From a checkpoint of a small transformer trained on Wikipedia.
Size: 13 layers, 4 heads of 64 (2 for keys and values), MLP 512 SwiGLU, 9.29M parameters.
Training: a variant of SOAP for these matrices, 361M tokens, 7416 steps.
Each number is 128 + 32 x the weight over its row's rms, rounded and kept within 0 to 255. Layers, rows and columns count from 0. Numbers have three digits each. The size before them is the row's rms in percent of the matrix's.

# gate: layer 5 MLP gate, 512x256, rms 0.162, rows 188-222, columns 0-127
# up: layer 5 MLP up, 512x256, rms 0.165, rows 188-222, columns 0-127
# down: layer 5 MLP down (transposed), 512x256, rms 0.16, rows 188-222, columns 0-127
gate188 105:130175114140144142161132115123131196136118202112147117151185141152190121142140132105170099121170141144161082068173165119123144165183134059185114086116169133119138137145100129116133156116096115110119152119169133084153118126119099160146178069089076132145152130107201127168132146144131121067099106157142178119109141139092107114139144162108137147130121128101125147090151139147199110166157
up188 102:153130123129139100072143136091140148117081163064146082109191142120087133112138120159105127198123127132088119085087113148122088141136121196144111140076243060111149089127079162149115078126129122131111159134130089124105095109108133131137086110148149110113128111177113167115146134106116117161113161149081158129151148130149079079084111212183106134111198129186121136159204161124083105107132
down188 104:166115123156129100147157123152102064118131080147102119135130186110082089101156179098182126146118143151121130137150147085124148130087168174067185143070159098179099132119119070130182081127149116153163109136105138082093135176128107119127107139146174161179138082130115102155149124069152136095117140120107136108147123123112152143053000141103128117137172180168148096178148080111137099116170
gate189 096:124129160119175140111153055136112137176056087156187123114111104106091116120111139141108137149151144110130157195098127126083130102139136121165151098110119115104127100162178123128126103116150088078116156169133103082162089125189200088138115126142117097063121156118114159121099120115098118088134161103152096157129139118096133146116098138198147129127144122109131126124149122118131090145073
up189 096:093143100142102160115115093129175124194126135131076122089131186094119158122138069148179110131119139108082173138212147176180134145128152038054126141114060121075107085136112163128120187094132070125197101127164104113103114179112170132139154157071140181076089123166140176131153127090148126123095136074102081130099098161124148103086176154128061083130116092082102175132076105146155105094127
down189 098:161115143116110105164105105137125068151108104161166195086156122060145156187141109211141141093137091065163118124067116129127109117181114107148142159163121147112083141123092147143110120111110100153115099100151189123162148129206054156142118175118163149076116067120186159139187116117091134170113059137129102148145143174088092133146193180155169130141128119124099120075097062079161108169157
gate190 102:149107150089105113194103186090139121101103198132141117164135112101158157051150120142207100064129099125110175120155139194176142114122140088092153139135107126116139121083102098151134127140102154128108107162136140150074134127166045096142131119195143155180141100134134170071142133085134118181149116145087138089145144158157090126102101097132104141095163155077135131134123102104146149137128
up190 096:054138216176100112111187121121119123119154122144081121141161117157150131095129169065129132103177074164163114099107172072103123114085150233110094088095109108140085127064125139079143139101141169115095099166160083120104136114133110138176110130083167151170121122128143083106146166129134150094136166104084117132178143068105152161105152093157195120129074093096111146163179166127105112114112
down190 099:096111113076129144127101104172106160174134171092108140138141172138149164086121149164145176136141139075138146135142082179134209112146148117089112100124191110133160116095148133120087164145121091066146133129101132182143095114097113128154099141138088089047106118104164181138143165149157117131106128134156083077188152147102101104131240159100157141139188111194148153156105131124132073163132
gate191 103:158105149117119107098151194078126068094163112111146115137119140140102131121082143108109152146127102081118144164001148123072101137070128157095090134166164129185083100109147154142095127120225146092053084148103133142104072174128139143167089115165157178160186167127084147140144123193151113130116135143106090102139093145082194170138136080101134117187124135076149112092195129132132157114157
up191 108:121133106085180158137169092143147092088124126098156166138070184107126149153100134122173105141145141195153155139133118182075099158031145153143208119156164070181180122150133107087119106144101150115073154109140134133106141144148123145142079152148170153103140141151143123153177125109134153156081185144117183103143096090170117193115102102042103139106132123154130124139152122137187111160091
down191 104:131109128133097097077100131107155093165070075146156146164121124070114129190098219176117087155146112161156138188111147163080089113041101147116157177060104062161118069146099116039131098156081118090116155144100095137081164105121135122120139134152158126122159125122115103143113125120151107111119184089113141153122105116086044113123125110132130115162100159158128105142157133126090095093097
gate192 099:092153134087106101161134138114142150022069093145130127098159148133156135123073143158128126105174082133093174137095147170093092077062162124103156104146100089158190085156155108110058173101147222148117209162160109059069135086134143135157142110123098059077147107155123153149092091128166154151148102117114187185093172144098159162240089108136119116140111155136085189121157143109092119118134
up192 102:081101112107129103148165105136123159133123143139096193060087112115092102171204098190084150126104152167181081107163140158117137129110135118070121151143135178177107162101132138128106095120135091153131025117102110119162124131139134157032162110139181126154103187170119090108125118150117078118092148128138122129149137145111107104107159127148092107143135038162145088072115077160109079137081
down192 099:194108062134072093107139113151106145164203118096034126109097097129103115108171083136133112129158102156143123158143137147188115173131119150110118099184145136113162153141106132124156119154147039172153065124127126123179140105152091123131102139138120128189120150160125184106139125076149067085132146044164083102172081072103116117079162122116077169069182151126127143137126112172178121110126
gate193 101:108124145138123155110117154060203141091168148161143097120220144104163113119196147140107095180101117084184152160124145151110112151124121116107181151107110132124104103123134138169173098088146116165142084059126107117135160075084112123099086150147055150061112136067094109123116087110079113082128089121088164089079146145102167212122175164126102081126133104112109119137180136115103074109138
up193 103:160174102137156149111044101153102157133106118141106080146193133105139112160181149128149143150175117193121119111114162086162136112126047118100125147151154145136068128119128117139100066152137119106151051103139191093037111104133085111129162074117122133148110132138113184098088154121099111172127143140124125093119159085130085117080200117139135109137154119187129136106132084118156139109154
down193 101:141101102141110108133107120145161090157077096140159107191163121106146045153153151129102109082150066153101139142159132139162173077153096115102135120136136097138164081098125124113113075093123068155201187128094151088095117109084120195138103102131128098195107085190134169087100119085119132097141098191168111017122147152116124133133193084067153099076147126164141105109144121035145121154160
gate194 105:113134198164171153151109173166188100130111126115105140129167123172153084146197132143088098158070154096136103135181178137174135151074166097177076113128130144122120157185155098155142100113153107134142139114092116087163164151120103140164141163107101115078162118135139104164083161173176156075139125153152074102089157062110152176115101151147091134112113162110101169136185076123105101170104
up194 098:139128096113141132163134205114108104167188124106149135122128110090113130175138134147125094054129151149118133098135093128120150109108195132148116158187188161093152148171130134102116102082102044174195125112130096114119119175170144111186157168178123077081079144167085106122144191067120091131100146146160150135110165160046130152119121135126125093133071176078121112136133157131123134183112
down194 097:071107084137077115122115060089097178102168129156179151111124068105086118115156133117155124089141107137137119130145147105154151124158180162113154153086143149118120108126069141158138159115135129088114095111144134166115115076145127093121143079139092081155132105204211100137152100070069140172115190121105170105126130219101109103220127071118150147080184121073177105151098096121181076093155
gate195 101:129202130139151119151079105202109093222122079069133095137098089135140153197133168140179121116155150173157113062159135130134139145082086121158116140053104201144127122133151111093113082127125109178172180104134112141088153103131168110100123144190127089183123154071109148070168104088122115138162130142138180166127142087134174145102125082117111159149159075172144133156100153158051146118185
up195 098:036113108098132131084093100061100153143141111181171102163152123186130138119162082175134103038139115160088089062156152100160132159123180095112043131149060107099175138113152129148118158154113111125171160125115152074113165136080152138101173134098109102134117114097078070155146186136137147105106108132080131127104121150153105133112120090117126200097144127151140133150140092069088157141148
down195 097:134190112154161141130175138121109121186048098161111141122139122104130145105135103209119126150110212122092182140127144148132128123130098159183144116150079101143133164066067120182105096175137114150151151146098110140119111166069134128085092088178093098133144112109116120133145080137143163128114160099145148100134149121131110106157184074125185086150139110103107141100114165172099167160155
gate196 106:137121140090118077158151098149123129085064167097106170143170218183083114122110152122110076142105154151107189197107165089153094156085166156066178145151071185121073099121124123138216115078060136123167155120161131126133131140174143152102129115136191122137101155176149178122149146085168132141119127086091178033171102131115113089125118128140127130178078105117150108106127160070126077143097
up196 098:145144147119102116157106169091146170143066092168158194141115166098178158165114105143099125069130115087139171158121151121150147151088150126087134122099160145149117095121095072194139070157195124088138118122105094092170070134159164111072093095100081079080133096119140170047158166119112070127166145048124127118113171134114158184111092146125140098110100074161137080109125148100141147166156
down196 105:079178098154147120096157164117124115133165128114115109132163064145160121150201110143108187101192150150084103163099109121123159122089102098148159128159164106091125221126120152143100104027089140151096100091167090152085138128135117197196143134168143076130177133176138126162146137158079097117126118124140157122195146160093131105105074157136126159119129170109114122106120104156120171125158
gate197 108:108150200166098111129139162148130134107094114118076129145146146143094125155112129140122146101152107134122074157077131133189174212136168131144076131136111113102128113100123170104151103138113173131141077108154076116094122045091137134144125133131154148121202155135083098111160105094147210105184181129151081094092126164143222116118151162103092123121051159092147120183126122116151123164099
up197 101:142101128138127094072183182114145126106142085167086160141114082138122167109146194153193145134087059117085100137119135150069134223119142169123149090112137145098078121136140146099095109130124102112137163122178148129095078040088180170127176161116128085108151125114147059140157176121075165135084147162154099104188078112128218148080131152102114186113151118180089114147166180181145138064097
down197 103:184130166147167170189146100167104119141115139093158117125107155131183212128111100129143172068114111132141090132047151100092095145182117178080102159104124107114153162121127119127150143130095103134097129125098124112145111110123154110155099125113128155109165081114072135134109125164168143102145121132163074132224095076134063106131141073137177099187147087138127158068121181116100129080074
gate198 103:138126175134155169119099154110144130105169139083140095142181141109100086108142088127129145123144148114095092135128125107162149158115163132178172124145181169152146140120111139126104100183068148140118131110205137114090150153105152127173127170076173135137137177153159172134160102094069092184144110144094167113125036183071199134213061077136083087106117103151101108139120183141136061149134
up198 097:086139132113135161179194121109131119122104154133114179126118121144143149113104116167153146132098129113094132109151145129153154079147137102148169123121183137132168167174125149106112055139162135096104146075069173125121125061138107119111084061136154103186143111126143135192133152150156155128047111104154111139142084115092083114053162135087198125172165112148181111117148105110131174169153
down198 101:143114116111052171145183126123105144140120110125168155101153121105147054145190118149142215177113121087147117123172172165111140151109101133172116182103123120128088140146140130087117126109154046155080086139143116213070124116082084039107162081118091133148147117129114130145104122153126156145120143154118158092039144160089143049105157073135134103105192126107177149122159141186095155143158
gate199 105:166131120170165149137130175166153138097099043101165102120068122141092089126101151096094087112162200142125142089152136114122144134141157187130123105135130182154154116147171100099133096096123156150111144120077112137098058122084179188152120147105156126147180110084140113153118106120113144109180130180125090114089153140122102124124126116143119087119108070160128103151129138123115132114111
up199 103:174107139185109119149110189183113105113123089087156158105145095091148084122074170141153140097194104100104111134157123131160151131140133127135171142108086186083124163133135138132133130132166172127152113141161157083112074147145172180070138098087128172067105083105145097096114162158158104164171136105101100158107111147117114139104167154078162168098102122121124121136135150148139145174157
down199 106:120114113132130090077149103110156192145086098113107161127087100119142083123093116102150146137086144158137136188158156167180131119101121122130198082072110152128065121076124131123118139105124158121151077168157148096090132130148161130100133099156099130107076089157142033148157131131198093136098129129112177152116151127122163129131203083168128156120118115117158102107089103167173133153155
gate200 100:127118168094129096125179185132125131153128126148140183156202129048143114142142137107088121138145131131132145115138166114087120118173127092088161157134157072166137158052108151090174153099075059124111159107109183119065166118157154070134105098094126154135153087135133156201121140126111148088143107114126162107153202129173245149202105124108120131118107109082163115148120085112168091084119
up200 098:108080149198145149084134110095133126149143124148127120138085155094121221091136093150058098082188095134178109158116105143123133156119089116080087134149102092074142080100081166105054151166089082151145068146178068194115193139070175141077091164164146125173142083094111104140116144145130133131127115112148127158169090160155122087119143148143108115140149121203154199093117123134152101100160
down200 097:190134113207115115134114174141156119083090122059119124144156146102121086099136067123160127140152059111125090105149114150178086130134164149146119090089121118136168124065146146097097102142143140166172117089136170141134099159140040095149122165166099108152175149157098090121220172157124189100085223158100152147118134086170099137092133140096066162102139185157113128099124120129104146155166
gate201 110:132120140151116145093133132159079152068106070092122136112155178074153104142099118116147111061149120147178073121178086117098111165133153107163187128107158166076133132119114145100141113091111123101205144098046143083126141102063183138157145156142166131157189127080134122162102112096117138148204145118141163142124097074089102104123114096162103064118111065209134132126096147144080109104120
up201 105:131122078058162109142110156113118146105120132158110048091157102151116126126172082154139179167126114073085187130184139129152164122110114093103145176141121099144144173115091110139169107103131207124075067102129079141123103150196120148114095149130071141095110197134167178150087093199118173175055151145145077095102135179137154127124114114124151141168146139106137129127135180124156076131108
down201 098:168149126089174129196150151092121181205081157087070121120163148118186125120081149111097146172141160100120136076092138084150105125132065113152072041111145074143140152143093124125079085113147126155105167130131123203165110139081146113109109108177131138115109101109152237155068153115132158082155094149146066135174140182118153079094068103145085153180133131187155126087126175114152107116081
gate202 088:105122169128223122113167165086175127110096155103139073139159137104067114145128091197127107118081132153166100106131151166122148064098104153128088133109079134109122199158083120127098150137169132144094135127132138123117118149152106146132173105106130068115155165190124070110064085164147202114123129125118124096111115135161159130170134148162143128111131148114149120142127135114164110139154
up202 094:151129128142137105150113106114129120139130102122197178149088137117157129099137162184156145129134134134097190163111113125130111120139086088119164112094068101169116177158173087139164123084167129120139158193116145140154174133119084065186136127143177123056129078071212115140132112129188120164125133149156143143092084132164084142193147130139166183117134137188113109084163111133146105130111
down202 094:149115077110146124132099136132188168133143107111109092088122083102145138131123133157115129117101158124100115112127104048092136195107135124151147160131165118185117163153069136150099105085088061179121183144167088087152093124110133071155136150096079206084182143138099120162108128120130099149111174136122089102084103088078127118091153105147142107135133115127091165079205109194100098173084
gate203 102:107152157083169095076116173081058171148129140125124089103141126192092176101094082107194162118123166139169147137106146144151127176163155141157147111142109098138089090154114167153133113099156126094167104146112133089157081147188126080139102121165136110077189196181114136114122163128098131089154103138108102103149126112065134159130125128107134122135102097131087130095193082093172125120129
up203 096:144156153123052114064220151197141139104127126127144132169143199121152143084124094099069073093150099138132131119135178131208066137137150100130099147111134150076118103129101128151149150093079078109169126134123147157111134085145097140174140126160113170121138101073072105166152162095070156146118104098102196126170122065160118132120136123137185166214120089071135128132102107160105152138226
down203 098:110161112106087115146136128085119180132174123142095124188106173127122089077082075071149170095157143167178144137176139131097141133197092119156147136135080142121150147106127123097097181151095112133170101117157154033126171120098068121135131140135153095132097163196114149081131131097117159163121160111171102138131097116084140092143114112131147109162169108100139133047107127053182124163102
gate204 089:171152163112139111176109127108111104183097130149160136163147147131135115135104097183146094085124156050176116185108148119143126155097159107175162173128105083092144180084181120170072140152145137098116116132116150127133159171083155111095173116139139176130101105140146130154113169121148112082128135156151051101075139162084120140110162109215041138121153093173189170098109199104098105186140
up204 094:131160140146131068112118142151103114188095086159105107153162123099107094126134237138098117239116113104113106101140188128104120156130080119133147139095177155139105121119171163125143151164144089106111106040144155113140169086098102081142160119095110092178112144123106107098169130120144090152119135059111161121148146115080114115162133139112148116101125092110115166165151130102124127137075
down204 091:165206164137137171180039114121152068137080113126142147142103160138106124106133121136124150198121137092138111182110095136154127140095180099144111058181125112147170181110129149150087158124208136145171177103099114127166092107128115110136115164160123151122075128107152130138165101144114104139169066136079128076126129131124112116131110118158131063135119070096175163117078157086149176127122
gate205 096:174083137152161120143149089158105193152133159092094140147112122131119133142153152153138141093144196107138075216107188105085134116099125096140180161156139135114127104131155100093166197095109133157159125116105177172110131143110161169106066108162085106210137121114081053143153139160123112100124045101125132127140155124093214150138147081143138140106150132153116128141112131074129085152093
up205 094:142140106163098095140201108083126136177109183128073150173112145181164144135124129205188140163123178114115168109099154170073130119137087100139167192186123127108118130035126141176117149142154060147133079071142138130113118116100124128108117092097140066072126108129061139053131117134130135105123132130097122105119105107110121123139165066064127108117095146126092121118176098123148133140098
down205 096:172109167170108121171148101112090121103089138145148094153103135153131091160144088074157114173118124108122118134151216149135199156123141138170121160139112054105117163081190122092120143073191114120117123120139129115100176080145121110209124165188144141164135101106119096138096124106130194086178077134117101144149131161187098107126194201140138179111172141132091109138077125049071138135136
gate206 104:187119113086056125091133122127141179141162098089116091128131102133124107119112109058191122060173192116171110116152144183156143197167109101123085102098113181112139108167099150080147127076066170050084113182165110155119126104148171133176110175131160137130154101097144113222101080154128117048226111139154165112063163122132099143157114113079146164105138146136138168095119147130136146174186
up206 103:068156144117127095120140125084062141206156109073165076088070107172131128103138083135150154109126194182059203136111119137136104188160116124128173097132123092113104142112112116147186160125114139083149157106120166115094150144109176148089218178164151137134087120121119079118118114075131184105137123166177149085118119125167104127108165084109127128048095187129153101106088084100145104165093
down206 108:092074143145082162155164212148151088106149102135113153084148143179094078106120102104119148116144136159121155187124155099079190134087084144121131158122104095122131101132169115189127101114152139140155101102163133126157141114051133144085148161152102152145120120113143145140092107138136147035133056107122131100155172113098145149104223097094153151172101151175097106122046096064166089131094
gate207 102:096110117111125107142128122123146138127214110160101177109081117133123100164129151080139135073090130140171177116155168121132177136152103145092118161076150151150109152121088089090165113146125141102110096151094161083178115138116157128136190110112122147143127141095110155157171115148130206076173120061135145109105211121097153156129144150099102099186103111155157120143148062138167177197093
up207 103:106154146076104149113122146170103193107117152096109105141143120168102188179114132149152182125194151147155093181131126166151113134146153069101174159098171148072099148120141085087159156108142133144135160151127130123189139123196125104132168105143195152099156095110129173092172079078132102092178126121123125146175084120010144133173135127145169184162162123119135107136138159161116163104089
down207 103:204106112163116091133124167068127124117098117103164092134118113170098103109126129122203069083119126101182092160146130103192076153125133156138165151188146145148141142122133114108071209169147142147110129049145103168157139179161153140149120127152119100150080162165154118159103105139168131133136142195147180176050139126101153084121121147156187091184135077123128086144169138131103044126138
gate208 095:116128091140128128118083166168140102146128098129124109081185117153185139133126121175133171183141161119165076155149119111147138132077130116132140150156137115148166165132111089061116094130133178091118137112103162162148131109190166100176115195187181125103157092122140121102125153127077117112123119166172176194169200107175170152120115125196067177138053150162177107100136120175073129078122
up208 101:091077111124127111045041098137083101089144128146107204077158117129122184102118097091137151191163145074137113100134104085068113127138111126182070095153131175146137196100121101098154140167127156125160124109109096144111153110067122092130076107186100109121165139103131091112147128115138163164117145128132146117143140105098112086106085105148178095063173126116072113098084168182084126191126
down208 101:140125147167109112110146136099114148094162080144142116105158171148136122118137114119141116169123140127158093097185113170120153102194102101101102146190080161153082192153116119046172055158158164168138140038134114097125085159165111117108115115191122136193140144110193141081175126138099151120108141127119153097171185130148110114127032106142154104088089176092109070123095184110068148171178
gate209 097:177192169112132130114162145181180148153142119104192144130151150112145095160095136193130124088141170104209121094131215168201149160120153135141104118134194110095072174168150192104196073163119177142133092125117176096085178178132112177142171167154109090140154137141151116147088113158166155107156149123147168131097117161119108137183090135092088106121169138119110163093137156139120117091148
up209 104:158109122097118144142115098074124161126153112157151160105101133079096168129158130136118172134104139164082206110150128127119098086116156087123103131128115179127167131202139098156123141114176170152127068145139110077170125111095156064143142155141156155081141141109151171177146076120157150135060190145128158101156114091148122106162246109141156108111143130141156094182120160086078082196138
down209 108:136136078118083146099133106127116122153132144157144094161122122099119162121139118096151120147104148115104112106090152153119096147108116087169154143100198156140130148176161106189131130144106107146125109151111091137126105131141145103099164148120142110135161157120111104122130120136121080134114105121128150129127116136143048122159255085147117132169116115135119104115173128140106129159139
gate210 099:115079108222132108063091138140115118150064197106103074154103140077178155143145092084140115117116096170089143128136131147117115131157193108174155173115158141151155114118144104169108112103049122108099096105122113126146144140176118128136160111120187157089166117138157123132110142151107143049128140124151145194064162130108172106187059178150130122159126061060075080134138138151151064193183
up210 097:135135127126131139119161119097048137140085162102118112111124145134072113108214103157105143122153136141142087082131120154150167139134161138076223133106149114069146062182095143088072116053109109156166094081088155144148134093158111148088093129091113128134051107173158152134136094134128117129166127146102109087049205121131127150122119121135145078124094114064123127138142127128127132171045
down210 102:191135112102178151107167140065055178094124144104089108101151106157116115123137191090128142129122145162135130152128161030168153122125079127140146175095109138098134020142109107158149108162198128142131138112108147130064134124157084138128117108148105112203087144135138119143078075122138158149170066152142105078178117121084147117124181094111100092106094136143147119084066205143127164122122
gate211 100:133139107132113101081100138100121135092111090099137111130167070169135160129146100158131056092148136075117114157167112097130098099065147145117039113142170122135070126153093192114151155157071138123087113121127180082167191097151076154133110088141104115089137133118054072139121058123120088147088108115164134152141127081068156166126145091106187146071124206127141105097116056116132150139119
up211 103:152110136138168122110125141153165141157105107130121164079120101187142129155148114121140089166090127164174117164187146135104144125120122144151117100154124120156182137095084189141101100091170162183164098061167086111101076140164109129128153094209161061170154152229108094096144134145094108109118130096172066108144134106140139111136129119163130145122155118126136174135104159126191175102138
down211 105:111107112141084156167156128087092126112168117135126172096097150112086114138178111134142129195158173118141125137128163164057110116163116130141181102114091075064131071117117121145134147134166111150102137112156142111161101112113108165148168129123100142111158083148154126143135124085110118143157164123103091151173065200170145169081122051159188084199128140161170142136198094132122093103123
gate212 102:147098186130096120037135172137110161080132138118141154091142104109149137138138141183084122109128142100168146108112140151106100152097111119065155080133157191112082102139132122112110166121094145178053081130097074108143113093098144101178172143135134094125097100038148061123139167151082094127119143145122133067132117097133096162140135118128112104192160108070121153112134098159100103111129
up212 100:134177154086121139116085180074213172128144153118165170177113130152135113132160133128135125138145147043061138070132148177082074109190111191107105134124118169159145137139116129101121110109153128213141091089107089112160126100128123125113157146109130161146144128154137159126110183131072120140156119104119114134117128132181137224136144091127097120151142142150142129118128164136170119105090
down212 098:109172193108116058143101110110154179160162137124112156160158123105115145098062119112143101150092079153149110105153156135081094076182108158110102142084119096153146146132137176158110121135148111200115180107115118127167125094106179113112151125124158150123134190120165181115102168130118097104155074167080121126104144106100086150108100111115146138097118189089110166145055163099078100125117
gate213 094:153142063081161129131095169151109146161167107070151179118119139136163161136107150135166119098086091139116105161135125114120146150095093151113127132078140166110137140110169116172096124156105124137080136122167118147140149115072111113149156094178120112107189119089062134170131158168096077137172151183149153137091062133163200162117120048160090132127140103159112112117136087157103095170120
up213 091:113111070091147102147124177131108150122127222120127088097164130099122172117128146105121145141129129138114105107131126128140108155123153127174145099115167061141174181098104098110174123154144082148067105111148135093131156135178178119070092114106174036150116126120095069116098125175124154110169220122131110100051047125105112124120074102136128202136160087144144074105103111108123131142107
down213 094:122149124142150160147185149108070152120122166077103117108099117170113156159117171161131132050112198084111125131112114087091121156158216130091138100138134141102179165115116131150135141170152129151107113210125108162112158146158159153109138131111152082126147141118086111119147164091109122088215105167135120167121063130173193058132088133140088083167122135101158130139102075122092118182115
gate214 090:132071083149147045155082105154090132080116148148159129140129144148099090167109128184140157106059137078066183122108149092124143147117107121128043152108152135083152176106113123132147105191167160192166128122107125133107108081180073134126145103114118097170137147149116094112122145109146168109113123136141159053120137111092130136066115169216095116097124112073097096170154094084139182128136
up214 093:104120098160156137106118156088147124054123119114090129046139143113150124155130147106144112165142125118112140144089147025141098103136167147129162216076082201144135068112126107098154158104084160132128147162076113104118115059079138089106077092125122116131137100156164129162118182088068140123151137088082117140123100188111123097130067117167126130162091110136156048133145113086157168139126
down214 096:104119134141168144165124116121213149155166141152139168139111132118119144089133116142116095075076099076143125114139096196142168138056072094125117128123111145145112139105148111128113072140209116145151134130122144126085133155163180155144080164166123077132124122129149181113172122105103193062128085135148111140103151115110157087073000141125113084181093117116109126099136150104107159098178
gate215 097:130145128115174119113092139158148176107193156211105092105118126085137130137140177055131144125124200109171099066170152200126100139152089086119144130120152122141137158159185089184084127157082180167070128143118113147086096098132087106132153192185192109099162107151199068164142091079142157101129100123137118121127068129094145084121123110050099156141156164119118093111075103104178170054155
up215 098:143105101117185145109171116147134110106131168110128154115114085180097114194122128116108110100134177145189090085131148135139139129134158133070165146172173099171147145117096111110081127181080115105117152110082105174121112126076112157140107157045127103135203031147139133165136094144135129132155176094129145155069095094090120105137139110147115142123139107102105125116114095106092081148089
down215 097:171099099128166089156142187107148112161129115180160074126105137091108139128178110126118106123119181188133122134132107109141175173201153148106169118172139152135160189077120081094082165128136195113150134084166117160112082189093217098183117118165143110130109058142173079105138155176151141139081162113141141102083082138105124149121158151094095105194210097148151107111072072161127092009071
gate216 099:181159092135130127103141207179126129117119125049084117073114131124100119063141132094112114126130180125091167109137074114122110074087156182176129114100117083157116145143123101117128119126104103094045183170146183108131174099148151146138157188149141061124096162145119101148133162135101133104163134185097130148159184129131127118138179117132116213176143135164159148159181079096096090109142
up216 093:108077178136055142198111105148153103089142113094082165158137101092194113157088150099117151158099191171075127128128112166119140113167134118057148162165098125067140130130085107100108139222159144137143140070091104124130121103062171106125142108108134145129151125181129094146164125078162143120111127175168115110109090150163154170178100154121082084148116125184121096118090101154115153140131
down216 096:098119081194158095129163084152142126082179151156151126163174101077182159107179136124116157144163132140172123089161124202131128143139123080120178097123115150125135106124153175170067142091115150191139134166075098134060075150117176130163121132131098166106146146136162202078139116127112140190115183091154110146142118116172095156114147166127108081086133116136075143118139066117119210141102
gate217 098:122123125161088144079207132168107089118106108141160119115166183115122166121106094086132114162095150131130110175179132127058094194126149118152132129043148175115148125099131177105135167041084171134140131119156082153139145094079148108126152167076082150130162170100080098208128128147073092142143089126063107110146134139104088098130115118166137137176092105105085111109173156190123138122174
up217 102:132090111123127186138150096108162135187120124120160160056060147098145150149169142090128178137066090176144119155119124155120085104075112113197111167123117138127103125095205089159099065156158141064069113146149078146154180107102088151068157149117112150155145153058129116136107121150110105153139064166136077143123143124196134134094111137137122102167190104100134117081188113143105155140163
down217 103:142132127125096164089138077148144168109088078155169130118120112132130087142153106170106111159121174186116101141118148177168118076163178127151126113076110132094126123090134156138158106182114100138108103112165124089127126099123115117175130131090119119134078118109163127105134127150059170162169174172115114116089142122121132157082255120108119119079169173155088109083101131160128118134149
gate218 095:103138101124077132106165096143153156127084123130127135169189152176101130163128136164091145109065111121100143080094109136167136106101140133107119136100173166113142115155110209132172135213116127154127134174081160157111222122109083104120146103099162116111129067163122162095090131154108090142138130081158134150171112131086110102108137099206171149129056217100116118147176134127177106147106
up218 097:150137131150152135146098067128135138189158120131159105108086142180126126173173131170104176137077135077171186078123138164115129147145089182117081138106148083150114184136124125148149210146078182117082103206115078142085111191149164118080143076173115094177097155053129077106174162101136168153157126110139103111183089145108109149128109162156150164135174150076142103093106105131136161156115
down218 095:117078115163170135155101119119158172182095075135089118124109075111186061132100145067134070147127157124165111115178146151081110165100082158138139142073163112116144118109054137155145164142121084125137158176135102089029151158096136105116104111151023154099109174107122117150141128138118125108171078096144143133160105075105098122104121106104160183149143122184133111121165093170120149091168
gate219 104:089173161122101159096153098110118151207106158091162119255129195098066055162112121142119088117127133127101081145135132153101103156081126116098124141172123123107116036153119136047145110128160120137124044138122180106149105150130142160107175101109151096186183171177165111137126126120136150089132099115148153163124129196090155137162079149110092106123076047196108102030158152096083130157118
up219 101:124214156113096092128123181105177118078080108122181132159123166073137121112120115103124070153119109124136135134130160127096121139189137085082119178086191109132091124145130142125099140111128115098114129209054142094131117117204131083160066155093113150101074072103184105158157143112091153168137147137170087139153091157124125144125114136097112117061147104079137117140125199154149152164125
down219 101:086100158125101094075134067102140106151158110139127092157050158100141088185086152191152097082108162090165124188161101161145130115143121152143165107173082101098140139126098132141154118111129098127154142146105166191127095127139089161101117168116122089137135148064117147102167111181158101148120092158130181141170069117183139068169137116162085147087143058134128067127155129063142119176088
gate220 099:093131123128140075141165118124180141096084124163122167086160134126132109141153107106151166159068121122101122082128209131153140136130134218114099090101188125137099137129108196122216149109122109168118161174151082153091149175108167132137158139137166171156147105125053153168174122104138095170158190089116085100108113098124140133121131113110146138149141173118150106124173149044135083097107
up220 098:061125151117149184176099118083134138095132129044112164094133111101080059127078101117116110124140154165122109117097173148086132117066112156197115109113115129138120156135090123130046178096197123168117120185126153116098150157120172163170078095111163128086101171157146145161143133118076143110129126159113095055149080075133088105077086133139126131153159086190126127116127117103170161169070
down220 098:136121113162232130125119162143142086156150081159102146189124206110068062166131044149115101163131133162126120116110148093083110190127144192094143067110132134153138096120188103114178132122208162165134123150179164106150137128098169138116151135161143166119097125178162158167135147096080149093161204104092134157087106120119106173110158167102115092103177166174114152122124118081134125068117
gate221 099:114117131180101095166131177135132185098158107177083146174166119122154130102155183069146107134110143123160108104123115118173103100180146168105099141125198140185177165097136166119131096124127140152106137122159112115168098160155128067113133098175108099139104120129155057078132132133090153112143175091129180106089147203142140139179146151108073107101128128144053115089156104105101076133116
up221 099:138093104108093145171152136179127052121157136149104166176154106189129106116128164110109098114175110134144110114105168127180134132148177200145162068166125173112119071098151117182124147122092105190126112110151152089152089152113140154099101129103102153151063104127094143126149131116126103091112134102069081146148173117155124168154093107108105155137051120165142142117082089067104173094130
down221 094:124094153122141143172110157105073119145166141202058199169185124119091132099141114154131125123129135154135160174175112127128199104094155111086119101124105155153135116139118145110137156115159072063144082155160146131057171122127159093136138129145154131156090137157089138133094150088149133108154089159129077103133121090137152126107131090150089110166142139094119109128096103109101099146130
gate222 102:086102145114118111081145171171179138053112098062145172156121135133071087131153127142088170161079122044114167150116149117166108091144134178056132099052154147115142112084131155184120101129134130139153132076142151075178119163089130165107159164110126122107076129128125110109089087113112119083152130081066125113164121184118125175128125028118116113113090124193177155083142099184129172175106
up222 103:177149154078088111154141098140114093128159171108137141092134122103127152112099096111197122139098119099121142126126127123090125120157120099155138133159097218131149181094109084090103143148151150137128138163165182090125102141088143189165137110094152181145137093168143107122131113135212112115056095156121152133104123135139187075036085132107130115112098179166071142160160104178029086168071
down222 095:108129117138152145156139129132108134137152133113180125110149102161168122124078118096106136097148102101129100112129104149169056191128178129122163165139131055115134091181140128144150086071158147108105189101103109143194148101108153127111063144139091111082153107132160146116108142077131139179127152131174170067156118137082126127128118200149141096129165123067172079078151159113164133110103